Each number is 200 + 20 x the weight over the matrix's rms, rounded and kept within 0 to 999. Layers, rows and columns count from 0.

# q: layer 7 attention query, 64x64, rms 0.16, rows 0-6,32-38, columns 0-63
# k: layer 7 attention key, 32x64, rms 0.158, rows 0-6, columns 0-63
q0,213,215,251,217,176,231,168,179,223,187,220,186,151,155,159,187,213,218,230,196,216,204,177,150,159,209,196,205,202,215,227,194,205,204,203,207,190,203,209,162,180,232,214,209,198,185,234,236,200,231,196,168,170,198,239,209,195,176,197,185,213,239,205,206
q32,198,199,200,219,212,195,212,197,201,198,209,212,196,212,199,194,207,195,210,197,196,203,202,203,182,210,189,212,209,195,199,209,191,203,202,214,207,184,211,215,187,201,194,206,190,199,209,201,198,200,181,202,188,203,211,186,196,213,201,205,199,214,188,197
k0,187,179,174,205,212,206,217,195,238,214,232,200,201,217,194,213,211,202,200,211,175,216,210,201,219,188,193,178,196,234,196,177,180,202,213,183,193,186,199,186,177,218,198,196,181,180,206,190,203,199,235,216,210,208,185,191,183,200,201,209,196,181,197,210
q1,260,206,247,189,200,180,205,210,223,229,233,162,195,199,173,206,210,153,185,201,168,219,230,237,161,204,197,187,174,212,202,220,228,178,252,179,213,174,221,163,195,198,224,175,203,161,220,203,239,206,224,200,239,194,215,185,186,147,168,173,226,200,184,250
q33,220,201,214,198,214,191,190,210,207,200,213,174,201,223,211,220,199,182,179,193,225,193,176,214,223,194,213,208,198,198,201,177,205,191,208,187,210,198,191,225,194,174,201,208,187,185,198,215,163,196,195,226,201,188,190,198,201,205,181,191,208,188,209,189
k1,207,192,216,210,173,184,185,200,215,220,228,220,220,198,214,195,215,221,208,216,197,218,214,185,234,202,156,208,186,190,192,205,177,173,185,212,224,190,174,180,192,211,187,223,225,200,218,211,205,213,206,239,196,224,179,161,219,238,199,177,201,206,200,180
q2,174,188,181,173,204,191,221,201,211,205,191,238,226,213,186,203,189,209,207,193,208,214,227,202,190,206,227,195,181,230,209,203,200,190,207,207,215,178,190,206,213,220,206,231,200,182,218,190,192,189,188,214,170,219,168,217,227,186,200,194,202,177,206,165
q34,200,203,192,196,219,208,194,187,172,205,215,188,204,210,222,217,210,208,209,207,218,204,193,202,237,193,191,203,218,189,189,183,190,212,203,162,215,218,187,202,176,207,200,222,215,211,158,172,161,201,177,178,181,228,216,239,216,219,215,169,203,210,234,203
k2,172,164,216,182,213,157,202,191,231,194,172,258,196,180,190,246,205,225,217,160,209,197,205,221,138,234,168,230,202,238,221,208,199,196,254,221,201,235,203,159,215,200,204,175,167,169,254,187,206,219,198,192,196,183,221,186,212,178,162,216,191,210,253,213
q3,206,187,128,205,211,205,256,180,194,191,241,172,212,222,235,153,179,220,173,234,198,138,196,169,218,211,252,205,193,190,184,178,167,224,140,231,167,181,207,202,226,210,180,199,242,226,209,176,205,202,198,211,171,231,204,218,192,179,243,211,164,183,204,196
q35,197,226,195,209,234,216,227,226,183,178,229,181,201,199,200,207,180,242,206,204,160,167,181,231,183,178,218,167,163,221,177,135,198,191,189,264,197,194,243,195,201,209,218,204,166,204,200,238,218,157,188,210,195,200,179,190,195,248,193,221,223,243,200,173
k3,207,222,236,189,183,197,176,181,222,179,203,190,205,187,200,192,193,186,225,174,179,213,235,168,204,162,202,235,218,246,204,190,201,175,226,188,211,192,167,187,209,164,213,211,178,199,196,250,205,207,183,225,196,214,172,183,185,204,205,212,230,213,215,239
q4,215,216,201,215,155,201,182,192,207,203,191,188,186,197,194,195,206,215,178,193,208,214,210,168,191,228,185,189,203,202,201,224,181,238,191,191,200,221,219,160,216,215,202,188,201,215,222,184,187,205,206,200,207,228,199,220,185,195,227,159,163,227,215,186
q36,214,223,212,216,192,202,198,189,196,210,187,202,206,201,207,213,177,204,204,194,215,185,198,194,212,197,213,181,189,200,207,194,195,193,186,185,227,200,211,224,215,187,210,207,186,203,211,193,192,200,213,190,208,193,206,218,217,184,185,204,216,202,211,210
k4,200,211,196,215,213,196,219,200,172,181,215,191,190,184,197,192,202,223,236,188,201,176,191,209,217,217,215,204,178,214,183,187,218,182,237,206,196,218,219,195,181,201,202,191,191,176,208,208,158,202,200,226,186,225,185,190,198,183,189,187,194,219,183,211
q5,215,193,162,161,231,204,174,190,183,180,227,136,173,229,176,191,205,205,182,199,211,144,212,161,205,196,241,170,232,212,183,179,173,198,168,200,149,172,252,205,224,171,204,226,204,207,181,148,203,194,207,189,181,217,261,256,214,218,248,220,178,206,171,223
q37,182,181,196,205,219,224,205,208,223,187,179,201,204,200,226,206,209,200,187,207,189,221,194,201,211,193,203,192,191,221,208,181,160,214,176,198,214,209,190,198,180,214,204,217,198,211,180,221,209,221,218,191,196,218,197,214,226,205,201,193,203,192,220,200
k5,172,178,207,178,213,205,212,227,205,244,194,184,228,207,222,213,222,174,191,222,194,203,228,201,193,177,191,174,193,189,212,192,163,232,206,177,225,160,169,224,201,179,208,231,192,215,162,189,192,181,200,183,177,212,217,192,203,195,239,228,209,177,173,143
q6,213,201,270,194,192,214,182,178,209,228,197,197,210,173,223,236,212,160,200,201,216,248,197,227,226,191,165,223,198,202,231,178,223,159,272,177,212,221,185,218,153,208,207,234,181,179,192,259,198,213,186,197,226,210,149,181,215,178,186,179,217,196,215,203
q38,229,194,203,175,196,190,218,204,230,152,178,214,203,235,189,225,216,180,197,184,193,170,198,183,203,230,199,236,243,181,214,255,215,204,228,172,210,208,199,178,230,203,197,205,203,209,176,179,188,207,168,178,236,213,219,232,192,180,208,180,167,184,189,233
k6,182,206,224,201,193,160,208,169,193,200,222,251,178,224,196,211,193,186,189,210,174,199,196,196,216,167,185,208,215,243,194,210,231,212,243,198,212,222,198,174,184,197,201,199,181,184,218,206,162,202,168,217,194,200,171,190,223,225,183,207,229,191,200,183